{
  "init": "normal",
  "init_std_up": 0.0195,
  "weight_decay": 0.23,
  "steps": 6919
}
Each number is 128 + 32 x the weight over its row's rms, rounded and kept within 0 to 255. Layers, rows and columns count from 0. Numbers have three digits each. The size before them is the row's rms in percent of the matrix's.

# q: layer 8 attention query, 320x320, rms 0.0603, rows 286-319, columns 160-239
# k: layer 8 attention key, 320x320, rms 0.0598, rows 286-319, columns 160-239
# v: layer 8 attention value, 320x320, rms 0.047, rows 256-303, columns 160-239
# o: layer 8 attention output (transposed), 320x320, rms 0.0427, rows 256-302, columns 160-239
q286 101:135149113089134134074128133178112081115096146175116101124164079132093137151079125199124079132115142190125121137136138163101108149078101180148157120112143102150090134092150124110072145208119099139083099187114171130134075183161175079132117100
k286 097:159102101119101123163168115113072114136112143129126081095093077076082194063111108121095166114102123144116103125150168144128101136071114103148100090106128106028163143131128108095125157163112118077183145115113194118177176118202169145059159087
q287 096:091098104116103159152096118106095108118181088116064144176136165162172141127107126173126097152139158105089109109167103104122106125104169174132147157135096102129097110124133131188115164078125106144094138161208108083113099140127140187158134192
k287 094:145145164093108127140088168086108111117189149141156150115160139081130092128168118145126144131094074091157119112105120093160124152079151101085104136166133131083089136116123183180134123040130124166109107092175098126138171156158132112121116138
v256 084:113085122151135136073129119096112163117159127107117132140117175167152134113122170182112173097167139164149102134130080082141111120137087151160134142163090109109124121118145137089132118149173155147146128130106138114168149034105082121099155115
o256 089:194125153113067097155139137121166090155077121137144128151133102038129130115153101128168125129104093103127152141125115114107161095132094084128180142065112155113131175144071086141053138105042098150105112078157165127062120136150099209183128171
v257 087:070143120130131088107108080123082128124062131189121151112148098161106123128107118133066164146065128023147139132122103145131112085181098126106152099095093133113139080118101155132125083140117148148142159177139141153160142141100232131106103103
o257 093:113160116121177141159117121155165113147109175047108125172100118126143140094155091105116132155111135135102110087201124137127113135091193139133066149153128182124152197130107170087165140088162183111156126077140133107116177120152079085119156150
v258 090:171126127150099149107140107119129140164070106125110172093088176085137150164130183085117099156139130130091116059133202121132115181088073129129124142126093074122144124078113110185085192124106139146195070145115090133108158181183130076131060163
o258 098:051127140133153144181195133111102139131116149124151133127134132157125100157146124147140112122138146119137142155094161174127116099186111070108106119159111122131134110151095095040120157096064153137115162123158133162122096106184084149113146120
v259 079:144119088153216157113158176091152171126107104065118114066147149142079097134130151156161109159111131144105134116107123106116123140119139137135107193163139098098128146099117130181107083134117146094123141126167131151087136148170121132137112151
o259 087:094141121166078154156147141102105119160097147163161131126113126138123170135157170133121119085182141107109099165097105113123172099144160120107144063112113125106117074096103123068160082093104136210085127114132093128136139140128133121130146163
v260 087:141144109152150187161105121067070086142192113051161137160139146143137153128132134194130151083106146152145114113121100179106111146135107142158111141130057086116181139121157121075132061075120109148134101138136080116178051122172101157085173135
o260 090:110151144134144096088160084095126122079053081122160103166129144057121068105128130100205127168119106121098173139124138120158141163112143116127196068169152117158135082101096136200128102128139135179130162133132131122129069114163124078188107171
v261 088:065135122178096137181120124102092175194099145114101124106098156116084156088096123106096154125176058184156089132073096035083208162148131093115092135136116184160100105083132151165172082151123116145084093136107154141172093122117195139137152175
o261 094:159121146141104136117125190124132136119150110132153133153136095132118134167182086116161072115078123105124109105187160127094037102093108095187129108109110102115215128140137100125051152079121126151150139204147092117069110132161069140090100094
v262 075:174129148092132101184123132135128094122123118120099118228170121089105116107108165127192160189156115093143121113183203154086118185189097122120157095154151145146182128124148061098131107123201110185099150135092130119101101131187133084084140092
o262 090:076094119145176138071164165206159110158119115099115153042095091158128098112154077131069104084112134155132121153145063174129113141138174159138158160125120115128135084121112139075145133096117150116128129147094109192137077137096106059170132110
v263 082:133103142131120133139121129161087088078109156160138095189134089141058093117086205123144169113152169188125135108241142139084148091149159134103205167189116140119144116117093117120157112131141120152065146141109184085118051147122158105180129135
o263 095:173139130099103143183169080157195102113140094191089138109161094154121174115139052122148160086156124113117095082090159162057128190175122138097098149097086166115119154128107153143050122109152163131089171150135070144142140115172123152119140116
v264 087:125144126119143098141163158192141130118110122172175143112172092122102162156118113121091087143102201137173138050111165138079090170131160105158129128093117129138161105123161140100109096168083112077176144195102132180146070076155089141140102161
o264 095:145110116160132095141140128106101127131136111087102140124123137132119107097177170148133185109188130153123130151134114162148149117169148096105077114136090157058129138138142124148136130130097107100104165073151113101120093153208190059111135108
v265 091:118119115132156116120171178209150136070135142139163105130194126096139186154089138158142127124145183119122090138157141160165134150133203136153139100109118174170091169145131136147139114114103109122124137065172123120113121135175135186133134135
o265 102:133120125096110160146140068108096100131172142120115165101153115152067111116141199097149166116114118138086103147157165166150122145166051134127130175134124152161106082164183098224114112075132140162121126127120121175139143087102178115143093133
v266 079:072099140129133154133124166097152157169169134136092167150175105227166146109072173122097112147135122170122149074115139098130103110087118161117153161153126134096140156116103154138138126173150095091136108163078109185130143126125106122159112112
o266 088:120147156114104088142108154027151093130132128151133125162069143126117192159102070146060116159095073148095066205134060117147157103170173095128139102105171103174123169147130135095089146111118112171142155105165165128141108102175142053077170114
v267 086:149147100165177151121144139142161171119161151136131151133148141168055152170094072132149169109113148117138082120137170116086140151111066169135077141110157145057079098119096133158158116179159121098145053121127150119133136108135179112114100139
o267 101:083121142144091172132118187121179109129072168120142078077110090101173142159135153146068148084186139178130105131128162136190134096134141100145138103191066134119097082151174111134116134097143110169119143147158097125091181118153090110078139186
v268 085:092122120136144170071144051087116063131119166133142115123136098096128053158175111134151163090139126141164169131122162153142117155128134120149156111108144125127097134202148145132122140110172155093113099153195121144161126157127143101122156073
o268 094:125114141095130112153113203161191144136151152197151141145084134153157194078132085154091092114093124111116089104088101091112175132121120120137128138143104151166115084109136123175123059132125172125134153087094141119125132095067164121174139151
v269 086:068140123107136095216094145154165116096120116090142171123155099141107152127123106140178081114150121142156110130113118127132090104130077091173111102111196175098122094145121152134117071129136116095142146167118121116105080059089160106110133132
o269 096:095140138192101135065126104138080120165197092186139123120134125142122050124157094099083144123138095106092123152139142117080162117148175141121197142142069167105148180145171071169125171090141129204103120141122114164126205172158080073160125132
v270 076:213095102130116067124131086129156084075134111162144192126129128158126108096114164118082150135135165148132183150169151124051139144128098144140176052137143132090130119067095089082114082118188132130135158082093167088099142141080122084150133185
o270 084:101159154146135150092089131140133162156108096126106070135187104086167136099116054173140145158063137116126123109080068156174074135181151144138131140122103091175109163159114098176111181137130124171138125187125187152120117124162116085144150127
v271 090:120147140218098123173094115124110100160110095107157115085184100140070160148219130142141122126124110098139105123101119145158182153117117147188165127137131109129152107159116198140189177111116140112111101208128171134093129125150081110126114121
o271 101:115109103076100111095128174147120134118107147138149122152118193097140114109077145110102128096148124144159111125122138116165145158116144103077106125091074132084121075130170132122082137115116084179139162087154074091161185129134138106158109144
v272 088:139096113128135131114135136155157114082154135199169125119081140113104145134201121144088087130089101128088098120151123128122138112139153128197144103138191195114100158084164169131091122213124060135095095131149138154127063150125147134118123124
o272 095:156167115112095081140146149096167149129101179091149128126137130091130102106124145115082157105199137163110130123154137162105115103107137169204090100106085092152153092077147090107147142101161139128161095148121087148089140176081101107097121139
v273 089:132161132152135113039132112190098133140196154151186161117145103110160138075089157094128081155166141121127120101138152113127137101110153126046081119155111103152153073202110094145115093161096129148151189138148132147117120118173160135123118098
o273 097:119104110099128112155064125090085138072131113137071102109122112163104084147144093189133145133079154186136135148106142151166164217100096121198050151114147088138095150069169159085178183161091130110095108131120121152141142210132141106149142088
v274 084:077135120131099115166164161050154134110179136061180127086120128097086170093136167150147238141157174087137125146120110144078122162128134127138175085104159136162092143071094120130146115194126122108127152172129132106165123160118156111138108135
o274 096:122124163130152179083142056177099153114111147166126111142121098149108071168137132096169113133109097107115117122192118112146131119141057172142148123095115117094158154147144118118126118093119113125177101152072129085115127068171180081147182103
v275 085:151114164114086162088138203095186175138119129077086044068093138103085144165133131144116175179059133121080099128098144186200174154129139137103117167128052144151128140097178117084096175082111123119152141135110166127126123143118156154125162186
o275 092:147141135161168100162135109145106140096098173115143156190150097080144126133127131125147125138140081151138156077124174084139080126144144075130145106156106139145165083101141141157160106130143103157138092140114118127188170060156088080127109144
v276 084:154061126105160134147083135144067146158158176096098133171102130120132110123127105114067134166182095101108088133160101116133139160161135114090146177103112147175109117133139083105134088173166175178163110101122143129130107119069155123117153166
o276 098:144139141136131118175144076101156089061075106119169091098161110107146178116129154146173100106094201115141164137106122141122155135087103158157130123153142116088096063192120126151111142069097136072078110140161153110127127051196062053110096142
v277 085:138126059129153104143143167135137112155178095067125118089177092139174137139092192158108125163181173068083109146117139106152145159128200106099080193146180131153121144146109132110135121077099150146154122061092110150132145141114108118141083167
o277 099:075175142110139121126094068167148156115166111122134130106177120098100115172135125051143120135108059147115100149133117174137136090097119115134143123139114128097075145180129073192154120177191120085127101124116176111136144120098107103082111133
v278 078:182115098160131168141133206118111186130091135146132088140138127078149130144133180113130146114119170098161108111093130118060130144098170132070189146131081163127164095191105132128137111119097084113134106193102084135116142159158146090096141119
o278 086:140100140096116089113129104102120062098118077123118210100103140164149159106116105140098107182081123115146130152080122144144119096115093161192045104182142139120123157101165184128122079182185145101136146109186142130158143132097087124150134143
v279 075:112144095101171115109114174159126172139174147121128161145119158131123094141098211119165096148130164147106110107142141120111115141109124093141096168139144153184158175194140110165125116115163175153144152127125176172146146132227112126128119116
o279 085:166164108181191101166162089095141112128142136138103145106150125097045111132184136101059076155150146112124168183112138135136111092144158159166147114102121105115085087126128158193159154174083080137126101131133154097119156092136092134116106125
v280 082:127131136146069118078153155119090152179136144075106148184145132165156149112126078081117174133159091109154130123115097093115118141152121099145125165141129108106164098142135103105094151046132171135127144149201121176152135169135173098048082154
o280 092:161138115079162130152100068113188131086081125162171128102132130127125136149107170122110101135108110170133130117167096162142155081139198206134152183050181139125133155138080183022113107146099062139151128151124090155150133153085119139146152102
v281 077:040118097096195147112188224178128134136107147115135129167157136126114142124162108159104160099138105216099142131146121094107084097151156062150129145177111128122097168156116122133178139139107139196231152130178153080114043162115108145109145113
o281 091:147132155121101124149115116155182136156193079156085157158150127086118112131119135098140144159118194138111149140116127155109143088165047140091177089087105119085166138177086099130156114124136151141107109150034064140097114131203116153199097103
v282 089:172161108141119224183117125115143089115106161109128170120180107104112174163107157139095127107122143147146108142097156080085155127115169134104156124116157147128110137128114194118160128057159140072197102146089228093110113112185145152119181124
o282 100:073084179112092077078107139113164152135126107109132094138147104125114151109128076099165174160138076116109136136094099165140146111139110106145112127135108149091159082150127086128105136112117117204110149134113059153108217101083073099203104118
v283 089:124138090136101152152138100156111116094122134157090147077152104048099125124132123106143094083097177108144136105148178193176087169114109139173111107138114109108072164109099110111169133126131079097129138149113108140123143135189161112142082179
o283 096:081117170093141145109183168078120154153076139135124114108103155062081184111075166145135156123104130143116078165085170080101144163114099144117102112083140187160151108148156179182119110127101163190125132127057128099131104008112096131062159116
v284 080:159152123170128131113113186097133169121199161125092149106110107170128112145137150173094150139109136117221118162122190149171121140177188182145151113130122098124160093136079155094118149156163153133106124095103168142158104125026120126105068131
o284 095:148121112065110060149073141179211104126090137096124122124141124113123108155126116109132057109079145137116124098084035154114082163158125099123152111144106128149095131082127139153145069121092096059136162097081131150078071187141163101150157101
v285 088:114127102138162144112115107151095155125115139132129073196174125157138148168118099101124159081149123057073157101159059103147110150079170105076099129090076124176202097093117140145094071119130147134175122131169116148112118123119087126089129146
o285 102:113108153126139119114120124163140099108108111097127143073098095071122153133142109173137103185124126162115148139090243138170130131121113130143120127159171094132086121244112118141098100125110163108105135102090110088131144137152149077144168081
v286 083:163142134098119096202141085152132141116098135116103119142148128049158080099145124113144144173066144127166139156088158084090056095089104071119180043131147070175103154143174171119111133104128062134089190116130064123120116135147138115124151123
o286 100:088097100148140067106096146103133105131148125103149137098090113143104153122140084170114099093145133162094121088169150100150101187125116135146096164145120149078189137118063177194168133176122145129126107174179107093156147119107164132146146110
v287 084:086154128144198202091126135135123190173153217084121139103198104136073152063120116102130129151071079187078120108136158112133116111160147142145151188156127162095132140085114144132107133104155131134134104106167122077075147107135090089115141138
o287 095:147147127151087075176155164102172100093082154134158050179143128123128101169129107109087131103190151094136121109075117156112197192140161056077125107123115117133105138199162157159173096142118164131110114119105132155076153075095092130167086177
q288 110:106141124152154112122052106176146125192142105135147140138151085146109093127103099152157172087160121137163076175154151141105120142111055138166156135069172136126152118157116139158088125120070167088141099131162188155126108084075073126129134125
k288 110:145167159147066176149098141059119157126119094187091075124127149136163117161100135137153124089120132152122141186147163158142136091085138133124162114196155091119183178152125140077063100116101076152094097165110165149105105090130103167134146143
q289 114:192094143129051121121117079129146161162085141064094145119081111146129133153122119164125094158099117164094123156124163103146153169119089148125151114110141156125087151143121183196092078197125114129135121136195128154144210114111097114134134165
k289 114:106110100109141136080079083134127161109118098152120153101136158119109152095121181113183133142146059157149082108126161097160195096127082135125181146151105186119072155150142129098069140168156121094165106127118129099159135141137119150111152134
q290 121:111144133158166128187175122096154136118123158140095150100157116143099123131098110119086085100155136144105148112131173125145118088175146159177145131159145127154188119096110151150121159113108140093123133183155144098170165107167176123140154115
k290 114:122087184129150121160188094019144159147097111122122125170140120161140129142114142125152069092022086119142107071131089095131097085123119131171100131141135111180102127101139102068091129149072153125139123140051142120136145113187160098037125098
q291 113:122167073100143140114096114136079114123115162139162123128147144154096070115149167149081062106101167149060146116130078153145121089126168124146099162128182122051164153170103137137125106135167121096124117115154159099152138148129102049138140148
k291 115:118138139056117157105115133174075134108163146186100146085136120042130106142121108103126059121108194142110153125143083106108142110133128122216134127094190125130142170181132153126146092183138094045137174138142145125113087136101151116156177172
q292 108:112114130145148158116152137175161151198082094167134115121128113104164130132116131138168155105140102176116099094112088127141146106139123072073128102085060099090118161124104157149092084117063093242116135076107139149124114199169200024159168118
k292 110:106148126115105102153162148026083122165100103080137100179134138141113132169129117107148193133211122091151121116125107147181150154163105093130106108143101108115103106160134078137122071107199161131187134140103165121151088135098128090127177147
q293 109:137141110213145154084167120174160098121127077130122111132111137147179163092096078131131163084144138145126115141120180130151121096121139094123117129122074097128149142073059142095051125159113180182098118098120148131100123133100078120108163189
k293 116:145120121149139177107120099201119083105096129127115106116180149127181155168107136120031136100127149136165126129124111093120099130115137104149159115172148146161112120120118094114121150118143163207133110126111118138118121150144083096077176112
q294 113:100156171123098132084116130108144088126151103095112111185120083145119128123184136174084128105141107164164111132112129084123123127130177153144106153147128139086133137111095074140144127142138112116119090157088059127157150171088108190093105121
k294 118:141115144118127204127055098106143136098160118128088130100117140134112129131176154121115185072085118136127114135081120132089112130142160119155176134161146135154103103148133098138165120177130144162133149128140109142170173165139153132142109129
q295 116:133104126137182138050052098109118102155132178075099123153131097133120122081111112103108168161215209108148154120161074077127131108145143125091086146150064124140101080169155163088125231136090160175081132105097165114141155113138121178116117109
k295 115:159159119113162167154171126077167084113192132135186100129181110149203179114068157109144097137182150168089107159167115120081101111134138116124137119139082113140085127189203103162094114104109125134145112138179180121178133092132107111124153143
q296 108:116118175120098077176123207170153110111083193039098130097081145137160176144125143135137067115138188101096126207121126095111071184114126150107166091137125182084112226143166147112162087119160153094112123175118140203114119166125045163121106131
k296 113:160130149122112086141143161131078137105139108092093077095162122153046094143105123155165111168129184127107138111157165109138073181124129129210133147153142149136113157114078145110176153175143103133167101044140184127125128196109155105173128177
q297 115:052114141060113161139102078157214112113133110117141111146110149134086154127142151104060176167155127139103150102169171112110185053140169068151162171109164168057103116150145131142087204137123091061140112121120128095121152116118068145179105154
k297 121:171126122107114113134155101128170137144095049070142126153078080137144120125113143117125117085095148124167159085086126111113177128198114094108200178079079136101088173162125158081125179170154149111163111105147180139152209118055145120139110126
q298 114:117098117112147121086066102119126119115116114141174169136155128094056165111104173157169096140145138059170158173144176189114131147162094169110087121088140102190177146113074161147085164140154141137117161163191093126046135159144082133104113083
k298 111:179086109129113165185148132126121159090156135187175111062116070091092162104132162120119104067156128117108082097144145127087144125119051082112090124114165149144110136155116138168213155082123090123145144212124114145131214116126092064131123142
q299 123:005107082156137102115142117195140139085101158149133138118132126102136116099161118148154143141110068096139112106122134138131076060109182083153122097110127108124134133116099116171122132056149123133141111125131172149077092158217132120096126109
k299 119:133147109171148100096124179111101124157143179126100143139162104135143159095117120166116073098079133135115115114116125168118115203142109103182160191152143093117161121080145184199165102086125123195132092100142147166082136122126128150163080173
q300 108:141136088166119122105124136139134143117084135149100111126151138078106134072081156098135125068112060128127118075120113073132128094112119178138113113140112213125133132183104136145071061107137096114133142174087120143109158060147129178136125126
k300 108:128143119105156148116130095138094149149099108131113169133173100119088123106122110142185070172151121110142143117130176119152134140107110148059161204114094158108195128123147167142167125130134117177175090171150086141167135053155161097118154138
q301 111:152120195078124121142154170156200166154103139143125111115142119118152148113115114182113099113151183143116148137121160154111158106107140060061111096174092134111107115157114101184120135154166104162149135125161129099134129149162078148043125090
k301 108:162121126113108120184101221137179153125105131074169106135103101154107146169113136141168108103102101141095146158165133082141104112131117150117158142090161154132074177108161163063130204100110129114126135125173154123104127121176126087084112136
q302 115:069119118169127147067163142103064116086183132167133135101124148091173173096143133101153176122097124123084146102140130106089157129059120091115193089139144197110129164092154149165144083170162168114117130129162095116103110228123071077138137134
k302 113:121119162130169118075122122115096154102156090114109075107169137153125099122162153102081114084143129149100109129089097168136123141087127176085176135167101147054189118190170087109095120111118125128152113103144129147181130193129138074093110086
q303 118:157123090072144113120095167109158097146103129122181099087104090078111108141143134118145077145157165142074233113178145160096109109127082109095151178118146101148129125066119131122022149167070128116145149086114133111120143147145161105099104106
k303 112:138130107141096147126123098083142121083186120175160159126141112055157163157135154167146118150131144103090106139071163185152067172143097163142158140061117122119106135160119166195095159130128145117205090116096137112173110132126076098163119115
q304 113:078104093109118134107175169175126113089163112174103095098124139136094142148156118118151108127096080144135099142148196141152119104101179084135103094132108113122112123123128187043146140196081123158120106108146148139143081167090158201113149086
k304 112:082083108125180117121226180128102143144143132102142121134178080127158105144064130145110123100106134158172169086102119119108167100097123100159121177144100189113151126141094177134120089120110092131079154085129135093126157114077088170130141159
q305 109:166102145111122174130119133220187158161115138163120116122118097136127119186096148122194172194124164153156129154106102091101159136059068167106143138090117153077150180103112176168082116081116110105163105110074140124123160124155139115086111083
k305 120:131144129153157115140097143127100098101133135078079119135159104049150106107117065096085110095137147137103139162150199129107127088069080132065166166123113154109134140142101161130139147079129179128106095168055116132118128181120178132157094098
q306 118:149107115154113138158160143147169125127086111130140120107123153204132100122109131104116119146117106148121165123147091136065159146027084108106143111155156142115128118103149136080093151136097186132117115152143138124110181183136068127163094163
k306 111:178161119104158104123115166126116135161141108149169146158151160143178128126184128136092152132095159154161122172105038087141183154149087105148085098103074105078135150120125050129134091174021111116123108139091137120124115105144148157086131101
q307 112:118132143145151108106068134166098170096140124132045142138137101084132159134063123102167088095054122096106093093127167074112106162131103126087130096097147150125115079122146132069065197125169096143124141098149148078159127069156109151150136134
k307 114:131134156096111167071147114123083117127124099107099124128105120117152140111135154181099151151161123132137131159170099110155129240055172134096148115109180175177136072168109145076106109170149175086127146123136155106152181152121136090112164142
q308 109:125147103125099127117122156105126118092097113193108163092099134126131106148115120146108105127105145147116119160131077123095149153121158137158113073115113143146133157120116162147116087092133153124154116103090097141133100211127116170103139169
k308 110:084116072134138101119210160103140168203045109121085169093099099186145158128110130157174149117133116168083163117048139118098138157157118121108128133112133134184138153130161167134091120137192139123116078113138057102197133191163169139121131108
q309 108:120144144119092101186142117130086162143172185138100119158126116057126104155124167133156095129121157126085159138092174131118131149162132086117149149141094133144146115118153198158132117111175069130082180184134128110066131092162104161142157153
k309 118:143140130135133109123105123125143160090134163166148148114140129155137135162109107085109069128154166123115074140121110160103143146201098149121140095111124135142167089091161113128135150126106099105120157101152094094120117218127151242129112135
q310 116:096161179139120166161071144098065105127161101139156086165129208152119158173073138128149155150127212084090145156104144157121149150139141072166132082088112159175130123079122126120160076120124090142094101153097193102135119162115158172135131143
k310 113:150137116099163104111101145154172114137177141128046162134153156121125082179143135081150096100137092148104090143104136135142128115119149092095110102099130155187050101141146180145206097159166136135131169198131109175105139158126151169091146156
q311 112:156074152104162142085144163151189134099163120132131183153114099090167218110116151094083154082129120076117156106128152118128089120113078130152147110121057158093095113103137115168161127137124194147176103115167129132099124168103109109133162174
k311 116:152120165125094144106184125182110154088206112121152119116093180173124131114071166146092074146114160089107131119108147134183156131166124132103115150133084080074138105108119102116221100142138162151099107148133087141154110124080121075172133150
q312 110:139123100178110064159101168120093090169127073129122149208120162130106140137124109081163155147164108151157111146133101140107139109107129115145138153133086098163159089129080136197127124138136123164134171101166103175134097132147124131156099115
k312 115:156168141151147152105099113119126136138157115125134166126099129138196118115132075136086069104145082118078134134120119108133146153130119035168184042121110135132141119174117104139108101145159146131082118056135118121135062114180115122163141077
q313 112:095123130115131129094130140077151122085177161152157128075146151152158135123125159140159115150152048184151213128151199121152106072114202131125056100115151145159157134101191137169094057082125150122114139090137124151108123061084121115059144128
k313 112:115136152113158134169122107163134128174128116133118116086112131098149075143098127097130106142133077112184160131088105137061084162114146125133161154111093121142165088152166177114084099160144094189097153129146147147140146097138144111120088127
q314 116:146140155107131142151142129088118115153116101091115168148153118159163099131086118113121080128050133133154164132177144125073130076138127151134144112121105157155151072061158118071078079060146096136130126114147151190165095070109094144130098147
k314 122:123113097145139151114149106108173160166161125105119193131117149144135131156136142103123154133130107126121109116117134104086110112142075117172091092127192164151118137100148110072122172147175151115149082134088119147135228136089115081154092124
q315 114:137140152184104107062146123164093118144138118135113158158100179171136103065134121144152041150153106135167142129147128112167169097111134083146092169115089135113076097090124161109112083152136120158107116183120113117188142087114126108167150146
k315 114:100130162151210126088146148107094070173106128109098127116101141168137162064120123127098136119076099159111155049142161080154144106123121182131139084122128145175104157126085135162124128136155135156122157132091128063174091093163118123117116143
q316 113:116141159095161167128215141068133146134111117123113114041095109159135201100107123162116141098121142167118112126088162176093145147112104107206113145129184137175064160132124138155141113094148170118175114105118134087131155125171178199073120163
k316 114:127136110170091103171196168099082143132052117097174096109120148098114166096083097113095106098161185144157143164100079097128130128139177175144100146075112114154110127116107147133136084164135174149079165159091088133130183118097165176109133133
q317 111:117117089113166125086186131110154131132075107108127125062136171154160156137155091130142084128076119147152123133137094147128154081131126102135131127106155117153134145157195173104179176097158141145121132144131122065107112181117125099055142171
k317 112:100133105164137140097109098072092115082110121138209082083140099082151125131104161148165125072126106093109140111128104151114102134113107109115168121128105102169149209127148151094168121124129123159177121085091153114114144148093210099148085211
q318 110:082129119115104132118108169125160114128132080046145098147075101098133147178094148144113095088164155141156069118184065101134136163134109125151042124138106095120142176152150152172159171111154114169139142094157084137109144107142088170096168087
k318 109:086139116084077137179161160151160062116088121138149085145195141116161125141091133152093120156121142168195147133112092141094192129139151085114099108139111175123102205194085117129200208090144090141140146115109121156078123179076103097095119096
q319 116:136109120144126104137169155085121119169148143107119084166116134133111080131221081119054085117129080098109168139111094174101101095145115153098106122112091126167103167153165115153171161094123149137127097113137188127144137151081092223129145129
k319 113:134123125097077148152096158126162116148154181160148153100149148180143127136114160171121158146127104131150156071143094107142096132125130138134166131114136117137111108174152110106172174144184119086099134223086086138076179149149125101087140141
v288 131:156140093129144070108149142101083112093146110190146118108122125115120148150135143114069150089070117197128123064176152120094191117054119102162130200135103155111113136153112117106120136138143070155085125143107095099142100185170151132121100097
o288 106:124149106089067157105121140179104140113150172107127141137056135115120151068115096101151190114127148143130127146067060154094111115168093162117081159108147194116117158192070157105148119075168116161126117125142132133093190093112137063123156143
v289 139:100190109073156064160084105146073100146137088082131118119063118175117086108137156159164103105154144129148109149116149120177117209126133107147153142143122081167165125089154094206133192102176169139073110140041144152160087116157196117156150124
o289 104:161129120141084131104170115202130088153136186141122142118116128178113127170123100144075162116084120153082159122076153154130131082112158124150130121117114132093186155150134130123090137108128114135126149160167138116139143087088130111112126191
v290 134:081128140183121120154122151162161093121144095136159148183117151153157096132114102156148139146122132104161107072079138132093168138127103095106156140118149162051169121148157131122119133149113173119119127111076125143120081172149065072165075158
o290 105:160107183134142130124150129159101137139168124081136124097074081149147146125102097165172101066227132126174133126116092109126125179133191174144102120102164134194118139093126179144110184076104150151139110187139103090119200111111148227128105095
v291 130:074043110115163101134154077179084108154095060122163142148168149073099124082161135122127171116187178111158116113147115102103154116116078153152140132180090103143147133196222140140129134122092145117136159145079174121114084082188111117176082126
o291 102:153114196132159086107102150165084149099142095167106107100142114104173126127101111098133115126116099147112137144117137101103076103135173160126203090107107088164162166148148216110146062116112097183150192160120074105103193198088184109124148160
v292 135:130137104109098067174152145148142075124145185135151151124086106130151188160199161080116154104097101089179094141105093083109111097086113143130125154158160083096142138119144140132137111146111169144156152133125141137134120130201081110090179135
o292 109:098153090101093134135078147199153128127148139151110144126118116129124131137104083120099087144172106137145143130138187113108165103132098151152115104097098054210072145061103167139138153137132146095140106136115112093123200145147159108151100117
v293 124:150191116115110174114150136051210127114202170118121145164190092133095150110086150132104099116198131122109137175148160101106118149037110157169099115108112153112161090096107106105160150104132144136110121162125122225128119135055111117100175154
o293 108:135132112148127080167125175183126128106117150076123151093113143084103108130188139108158116089044119134123101087111205069152126114112158096114117140109069109107134152172141124143056122144088130125139106113192151128089141110095130188129134156
v294 130:114199112185119172152087138161104150083110176109158124103099116131149125116100155126119100154138177108131125180149134113134126171141131103163090157095172113099139155168115175183148110161134168090100095126110112108160138162193089186083133162
o294 112:104110128082097125103218128063163118155126068130138152166115109172145091160153079053089147092096118136133167117112100105067132103132070098042121061133095157124093096092129122100143099108161156149120125109184123119115127100113097166132115119
v295 133:098089124110164132144140173143181164098139090176175148095108134180141091107068144125103104131112121087123146146103133108131086149125110101066066146098127147120138165144109086089144115088155158081128085162151186146106169145152117122106127127
o295 102:128125150105147082083153085100169098122085147088160085126140107168107133137094128120172142166153121121131107150097133134116157169124123116101152114161148115146146048075106180143141209116155166177149133093075158065095112109144136129097116122
v296 131:141094112154159143073190158126077137184144150080070013118113148128156180140164065110187129154172100172149127094107132083173173139053168138110131132143134133101177171138125082140100151135061132164129148144112162108086101107090134169121127119
o296 107:092098156099130116143135085108102117086104178124126176135153165184117142186109135148086100090053106096094077151070087195097135119155086116175083131122087145166014091192159173099073114173072139126116140134147094117097101091129085085078140139
v297 131:138172144093141097143058188132122143119145090153075091118127073138127125161160117094124109093137147090156134117067132085115122125142119097108162079149099114115185109091082148136158125156138191134172168111159112147139099145122156108123084167
o297 104:067121165143106116150117137122133113127153149075136145111117099154144135140123107141089139181110085110153166111135110168097134109145071116116041168131101201075109187117142138182067133103128125120148134166087080179094235121187145067118132137
v298 133:176091097172093122102096197127145099142178096078120139167113104067146103145158106124105188118180081137093166114127102079137098121171171157149114161152105168146145130131124113111140175101127180053118148190139140156110151113159105160153067148
o298 105:110086109132146146159118128117089155119159097141120123108154099152090117172089109115122133117093168139165115171118185170122126209119056106137107138121113134147140112122099142055162151122127097201105140086098068099110099155130185114114095128
v299 136:144022166113113146136135143145164079144162191108129172100116090110125096163138132077120114150091133119126144133175155090154080149140129142167137103193146089126111098092117150087068157127138122145130118097097123185114104110132111126148072112
o299 110:111117113108122161176129156160136155142093110199122116131123121174156195115116196139118130131143117123158108100090109178120150105092103113098111153172076153124151140160113142119127123165170166174101156137120064155145147192095160179109133166
v300 130:124095105071130095135183141121087121126136107138153094151148131109133146146108088124153160133119107135144183095167052138101120154124221124086081149130147188151152170104121084125104148121126161136162120111088097123148131150094155183133160130
o300 104:051120088170048112128082121075097132133130164113138123131189097187105129123106173114120135091184114124163110145070123103148126154168089049157105136089120133112101163137126166121164135117120107127141121125123124131091140119140156193125111134
v301 136:091108087178096114109062029152110132121132063161174162215040164135183147136041105090088126102117100153106107125135128122135139140114164141138155072112144134129161113110090032200169106135099109111090164122151057129121119134170174143106129123
o301 104:181147117127133117161224191143140130101117137174119056125156069123132079108074137133155175123121148173087148166127059137134187105176156159111107135122150113189126116186172102116127187096124153124134146122181192071095127160111115121137112088
v302 128:109193185084087118093119168124159098079063135108155149127118125051105130131128088188115140124125104140164175138147161164103113138066173127124073136122174091153119098118109107104148121168157148109143139133127090017098133080105104112178153119
o302 109:123136137139130123164101095156143094098132079190119157150113198226108132145153212188105113139082124065120153091152135087145138104159130141107216096130064132144162100158109137142168135118157141197146103115087136160146117171167116140145137093
v303 130:105086158113169095096121139153126127100147102147166179100118103162165072112105094085088134109105111154081091104159132151146124117141104201149200130143157133110147139154084083150158171095191145136122122126096112130146111121169095098100140134